From a checkpoint of a small transformer trained on Wikipedia: LayerNorm before each block, untied embeddings.
Each number is 128 + 32 x the weight over its row's rms, rounded and kept within 0 to 255. Layers, rows and columns count from 0. Numbers have three digits each. The size before them is the row's rms in percent of the matrix's.

# k: layer 4 attention key, 256x224, rms 0.128, rows 141-155, columns 0-223
# q: layer 4 attention query, 256x224, rms 0.14, rows 142-155, columns 0-223
k141 081:157091155126137123142098092112066107095112111174212138169132158141090064104097086120093174117119121119186062110184137065115089182136132162077156149130129128109068097154106115131095139075122148152143097175133159177142142114126077169155118163108137164133137142106124118079197127071144103208083144136197134124125105190153079147167084163124170125169174119117089166148182174066076134093162133157126161131168082137135142113132133104161143082084107174151167127126097146141149194092140154090127091056184101120144087143128120093155131143146145115128133122118112171183163166093138095135097136153099105100096143149153071124113151159064129132156150050145146105127098107127111157148157
q142 083:036169137103104175097115192200134187129140187089108178130103080104104102145165131148162163116121104196094170117160128086095106086109163165174148139095126137138094112149127109127117144155135131154112105128129116068110149165125109153120074162081112013102124149149177106069152119162128143201145133141148188153080162123134087076119101108129093151087105153130127109095102132087172079135150094058089138085131132137151141162137118139128153136146070177165121156170108137181137156132180089174143130106104109124141093130150110090159125127111124142115129124039083121088172093166137132180111105137100167143092135143108101147151110138120163116142057103102158065105149121093155148190082
k142 087:056140129067118161086148203184108162116146080100079102189077131147162149191140125134149112114128123112148125133141100105187071138096184126139173082025156151190123093115165113148140100140081121165119086120138118131095103131163167127167142084121148092089149065143133201144111121126130151152064085189087107116169149125135070097104097140126100151156106152117145091115124180160144071105128145138160087103124121138150179186186126072129126109092109048089171129095144160124093095099164140048149106128125109169136122152153090115124143100135193132120161147116091116173114086134120159215155110121116105131124108130088120111121080160109114106120077112132127135118154138140171068147115
q143 084:103113183121157157153076180144133122176103078096101171184158102147133091149092134104145099145099116119100135156163137081152108104156154084081094158137185128145041093110127170131105166124060125163105091126165154156107135141161041136185144124140106104165106106138106102167135096198128186138164065090144128123144086112118140174086191149140130131102140153135137143072179182085135144097127195152126145108114114199126146116102155092088147150081087099102147123155121146099039124139175151129157105082125149125100161122082084144176155129106151141083145186082121154133148118123091200144178129084116123089120184118128113095132098182087129139136098113125134152116119099159155208177128
k143 085:107162144120184153161142132177081136109170155119155154114110088180150098160124102134188095143114152158090151245114174127123122105120132070153134140116132096184141127112182119125107134108033072122078152115149156131066115114120111116132129149088127106118119083124088076170071142158100122135176113131144072185152107126125148104093153129183173144117166134129111164123123121146066136147120108148129162126093129134024138083136141114148161136090137180127084149116154175083135135112140165192114107068132159117086109187106107157132102146190131173153121134080093147104133102166100101155138126128126103164080214173140105179073097145085173089117113098148092126138167094182102131081103
q144 086:167111091127135148078131222116209121147141079121094149117090138092129167102200137130166164124129142138107157130121174119131105105088163169103120117152143136135137139152126146124165138132146174125076165118136074206143148115059099115156109145084080120177115128160105112072077106132110150122170121090119112153069130151134103097105084139160115158079124108174152099104080132097154090092072116082097147125118099181154106154167115126171168098099103098105120148152130147091081084180046097085169171124106125083133108198139171146102172077131112112129114053125172150098146126123177176158114122170105159184132127102167176108143180154105108067109175202144163151157134123159140151101160
k144 087:198191130153067114125168152142107112137111117104141093153153179174132125219162155152129087122166109065103089130122169112150130090147136149165122145069107108155145098136175145122139145140170131114067122123135080153165150082143106149135123153067081096110101155067101162061071182096116106111188098096147122125093115107148137140135171112153098143121120148163108093111167164156124112162093147102129198134073126125096170170157066114100124148099136177123105111112123134123171116070089163104100120138081135133110168169120093119162146122139140130167152073131139202130169150171169152103128114084014131143170119057103129131176142095176141164145189189090113145104139112140169124122089
q145 085:108097148139095137162074060143168140151070135114165117125168125075085133159094078140202102113157144077150135099151146076169067121132115108097084145129145169112076103169165085143117128218117128070107118168130120154094097111114096083108036096170108149144187133133111118131094122052122141188107059188160134053191147103123133125162124108114144155128126078182096113116093143107121111108130178160164145136129123087127130133158147123137161159166158167134119162075097137131142110106122102087139115101076106097211128076133182115160119101130129103117135129131131126137064143121125111164122130157160123149171129148090091128147152120127055105054119185140097202136121107113138097179139
k145 091:190035078112134093189124127144100059094066121120174126173102093143109188156145140149132140132136154065114163102134113069129092125143123147068129106140212177187117171137115106146136228128129159126083098109083071168146102134162085156120100090137100157103173074123140121142138109075123122162132108106149136108142147065135158186173108162159124122077144134118150177151073053126168165143137138119154135122126094099117092184134115134120140154160092182125067184082116118118099165136139125091138147114086117085164150175130187113143148119112163117133123169111099123110149155152129092168165116123090074172141169166083100156144103162142071136123118079153129157181091123102164127131145
q146 084:125180070161162121140172134070137118125139061136143120107101175086125132143122125135094173221118089108126095063160109138131109122135125119114078072158110155206208150127145158147099103128121078085120121128064138158138137113108156147139117101163111143056123071126098133090181103118149108105109168151098093114073090104104120154099095123154143129146145067120106094180169114111200138081090135180186116144121088152195155160108162195137124191103166172197108141183166129130157120127165136143170117127135119114129138170130166149100145094125106145081131178118114117161126160151125124116121119113106097108129183133098045102135184156160043142154163092103166095174156160137135143150147
k146 088:127195088122188105081166138131113179168093194140147101131097133106156148125078126104129211104164127164123143141103131138109107095171083162062130125150118112152162185136172136139105138122075103158112143135101093125096126194189120173130097097088143125110115132041184108113160141090150131099119155203142124126135118094096139133131059120115087123130124075106158148165118097085173097161141077173152164148112114113142098149131067194061099185103170112199108090128056156138149156130106159139095098138126111103099111163180156149108116129141111142118143172176081122106113135079164101125173080130111113119182139156116106140104151123118064113152118150072201098140114156169148140193160
q147 086:115081166127106140141097172181198113169100078106088145094119188167078046138126173132139100172114135159114152060173160123104158112117143137117140166163148101109134132052170060158113154137097121097138107095130109133140099108188163092148105115140157155120116194115117178167075139068106116045094114144139087113117157149134154128123125139110101110109148097140152169099123090130081155151125120095103158096080173162143137168136112071194120155132172104133092164114095181126146155102144070166142143057087094109163157169100176105141143196188149157077108148161095137109163157127111084113183091116176151099166130173169103071116110128124086123147078116130147150111126084157124094153144
k147 090:082113140099100145119158129124113164098099123172136134122096170154096098126105140141145128114070081152147148131120158104118121162073149140147119114169131094154050144091171068212107126100114159119085174078113160100155138078110130136177134139114108099040119125141100221110039120094111101185140135165173148092128127183127127134114122156104147134079099103153142204200049108159092148125126127132093179142144108105195135094161109144111207130164108134168072142106134145107171125148178134059130193094136164097078087144166159130167123116085172123108112147093112098172101101130108100151128131138184137158108147098135155116122130105142063134159114145096112087118158056141135139130158
q148 086:101175181106089183085149111146133145132108134101143141146141104088167142146117120098146141138191108152130142091134115154095143160156175139185088203150106105106104172127094155087098152108042122158089092122075152157105117110159136141041114121178074110105147183123094123086139093131159067082110157140165119093142123165117120075144126166147150123104114189161145143148117146142158119119103105104180129073089037117092126112117128128135132164142098139127138138118132151090113045170127171168100140085140076113110109149075116063096106188148102165091123164122143116150158146103112150121085176107129118043109141110091171092043174126133109160113080088121124086126051128121184107134165
k148 092:109215182078120141099162167114130156051058097126123108155170144125189178148079166179066136155103138149164132110160138161105123106133111082154034067104136114136143110145064137113139202084072113141051129112107139141121128161154126111151132104158187111075186141169159122052106160103156096152135133151132112115170089205136113141135162141143127176106125170133146136162158148100182108095102153121149136129110083145078093129158157136098076154059135205139092131132117092115120091148129146157118113091152100177154092083147114066080090152127061095116107157104161130163118083163078100165117162113134132118101135110135158109116145154136112149134095090113099135142093106100140149148131
q149 084:162084118151110138173222062130112131118154157184125148113091155155128152123179165103151180144122102131077082156114154136128059119144092143152079090152098110126129157116155124154124148120080126143151120170095126117117122138138122112155152100088113134097172136163146133159112106130065133144173080135118140088167110061132164092070095106118143108087063108085165155081112135158134147179167093133161178154085157102117101104124104071139139131145110120168074084159124094156206195171110149137115169115114160095038116121160124097152100103112155077168121094095126083085118045138134135086101121157104118110181122193107186129105067179110154083122097078116139097093121197119151128114128
k149 088:048056151145096170108183152157199135123104097170151149107103180195085168074181112156120123140061114139107146131088140113128053102162100153118170102125128094134068115086150161158098140127085148200139105138105117101137145199131158086104161150161129163130104075157066101164191184111056083112122070123102153168186091099158136111161098113124120162124079090155154112096075106142152074123113124116093178116175152175152104142154138130144102105141116128079125094157129148155122137124122131158151151095119099178105089168162065108105161120111141102139147109041124126145155117133095111120137123107119161160222127144117157116166129154142107086140149136094094134124120096133189144106101
q150 081:194126153153082159145158101107134166167095115142165114127065137113145146174135159155114105078142115174122134127172073098125099088129082113173180157163167098100183085093118115109113050137149157156135169111173072144125140142044156128185134079128098134159132115167103172080151144109147170172147145123171123202055136137124081124149112107158174148132154143102138085083112178128154136126154117078099131156084177092110081078153128105136113113121151125079134097077169130146122139134145084102099138148158177112095087221075189184133146099141146144142176070109166135131189133100149157108146164111116129094090120130125124070083131097097140134107111155082077116105079073147168132149130
k150 089:176142159135070116124174206086138138174137070169141103126092142155189115200134141099174098079165191151064088094149116133148145105095112106142148114120089132098080146139096124144101033112092121103180119121163130139104164146111141138143129146135099162131166101188128084126101122133136128118117147114090109171116118165162105150134144151113137133129140092201134119117108225104068175100159113145120134131125091125120121134137161209072146166130150120111078106070043114104107095099169163088130159097142127089167151144115113175120130111124117118110127115139177154115103133131124169088146138092135148100121066133155093130146170128097158142101063215071050182132114097188093153131119
q151 085:182081111144135159177090137134130132093153135086141128053154139131116101154143192102244136135179134192157124135114129115111098129096195123089085171150137162165121080126078134148140106152116138091106081113181116172150101109091127124134111079135144102126088136206130132158115139144145143075135162117154096066108140145161101117204118129152167124101120112156161137093120125160123189150160086142114130094112125159135143135098122171085148163129130169123127079095098105064138113088126078124052131124045176073180119149115090108156068166123098139102088121127119168160161109108140123117172140149103120123117127117093041129111145076177091104113127094103122097171087124147057181072149
k151 088:140158045143094130128086099110206145119149099102088150140102135129146178179128137135125114074141145108181175167077132129156085100119167187092115140118091147113134067111095113148095151091171152127125128097122134168196156133138112100146109171143162172078122135171076123117136123124138166192167137169135152072213113134125144166155086116086160134161139101180159170105103149084151139162168127127121117104122084182086120158108089236100159154103148130124140140174107113076112139105130148064146122113082182145154136180138129145094110105130100198211084104118111103123134115052141145084107188109131149130092129121055127179117159101164123114098171122100138148128078140117114156090101
q152 083:198116179077190119133085151151097117120123131162101119090100122105208041063118150086138140097170137184090109131184133087157123148185125132122106115040136155153134146090078128187135195133135127113182226113134172145182083130174117124164113099101107092088143124151128116146077154167147180115119113136098077069091109157173126110174117126116157116050117147136164127191087156119180126084126126098156164146095155034105145144153108115143058191185101147131156164112096135095127091168124157138140135106118076138118176119103137164106169145142117148124139091148147152112156168132118138146109104111126121132120143129112118122123128125141132092154089114160159193173145151119127137179145
k152 090:139100140070126110158123151141116153148126134174074096132150083054147151019112144108148080130123121111060139148157140115154164163148152148133027138125153157138183041135172069125155188073139098118130181140109106138126165120143181149167107152120170151146122110106132095104117161149103144171130196136155081153120067085076144097175066145147147143068179083173122153129108162129125098144167122135133126156148078149082182135160092082087127120176094146170135180136148133122083141144174154122162090109109087127107152068173182142119109134065137134113107084136116097114073092192135097148143062107130131121150112112094115166125161161128101164147149131124099162155148146140162145144096
q153 078:103109159166126139135193122065147094071166127098142134170099099155151079115123170117138150152174114122078124108145193124089104130125040105159096104080183103117173179118120141130159126089164085154174074112132182173166154102141083113155085141129132111158158132131142117137107134078097158138072173030162103159127152135168086118120183116113120114074188112148127119081117160093179155046133149123133163119117101137152103068132094086114106136178080145139099117139145082133114144181136148115120151142100134155107119126079147155176140109128110086130143109126107138148147103112141087089167188100126079084100099182188084120165154118186195119095091130131133094178086089185142120156091
k153 084:126145144123117149153130174131137151114154118155110142172103171106111111141135171109136120085135170153076134102132177160088102145131133070153086122156187165052094122097129206115137080136150140159176178116104196164125090122109116120118146117137166122076167116104087117137129204113156134117120171085175056182138059181091135157117139159063155091113091128148116188116130142113105113076169079124108136116151115067078128129140073070156123116157117169110118105127118123171205076099125126131135067113083072120086142150113174183177152103101122117089170115163085104145131089085127097124155186091131108140091147129192148129080126116171120112127078139182136112165085076185116120097135
q154 083:147070111149082067157116109102090122145078139128140117116163149128151099141099141142149140149117115079167154145129132132104129107106089125133166214171125128109163141084137175115147131153143135109100167111126157137091111142119144133162156171082098129175108079112079097072134090125160215109132232118136180089111136147073122100138169137114134126131148129093124093125087050167125145114090079104155161060078198130158093122112123152109139121168121159085071166172119088160103085142143133147110131164094160072125152123092082113115176150166100141158100122147115083109065104147159144144147155156132158082105176044100092123137167193137104099142133077118221120177176132141164145108090
k154 092:088146146192076066124095111120106105097092148096112149057085095193183084205113097155132140114077107146114208178099137077136132058117127132095095116131151121126143139049101164111166136164107098093112142128119116125111089120150092160183095103072196135118064053128119182155142172171097120148080133155166165178116107168119122101154090129131106181127146151122139091129133088130164153134147083104124139062117205132133118156182141173137125140086085151091133142168158066146139092121119128069084069138138084075136143097132085139138143123128103106156104209160125162087119145106148132106138129122113132131088147090071132104144123145164119126096193143129111126141155129166152174146147
q155 092:126101117079097107105164084085106034083082164138151092064113105141121164127145140149150154179150154081109126066072128133120143172088123194123109134111141137113118155092036141101162131145114181108142167181117181131165094114075175184143126106110130039131132154119157104110126145120161139089178114141137164146147088107108110044134143119109149145127152173128134119136156143071146123124136110120161163103106154158119096044145162092043197143154091114108059084145174086095122132092079193159133102117085104137138100141120096162110135112119141128108117175172116134120130121194148119113146135125135091068143110106139074142165110178132100155114170155188117175126137128113103150069113
k155 090:153103120144095135119191119142129104151142128083139133115112131172128106148121139114073207141153139068169100132123131158117172118076111143145076120120143171109097095100131161099187115150127167082053107198112111140104097109080095087163138154127116139102097138109092051135123156102149132056135199104188198149202115095131171122167183123104123149089126136136123088131104140121189117128120127113152155125111128122157117099168082106110085084151136144140130135171193077137096170083099119155085129067114118113136139120158170118047090149119184131169085142222094147080165156143126146105090149168100155128120168073170177162132153159115126125116085139115052093180141140142148108117165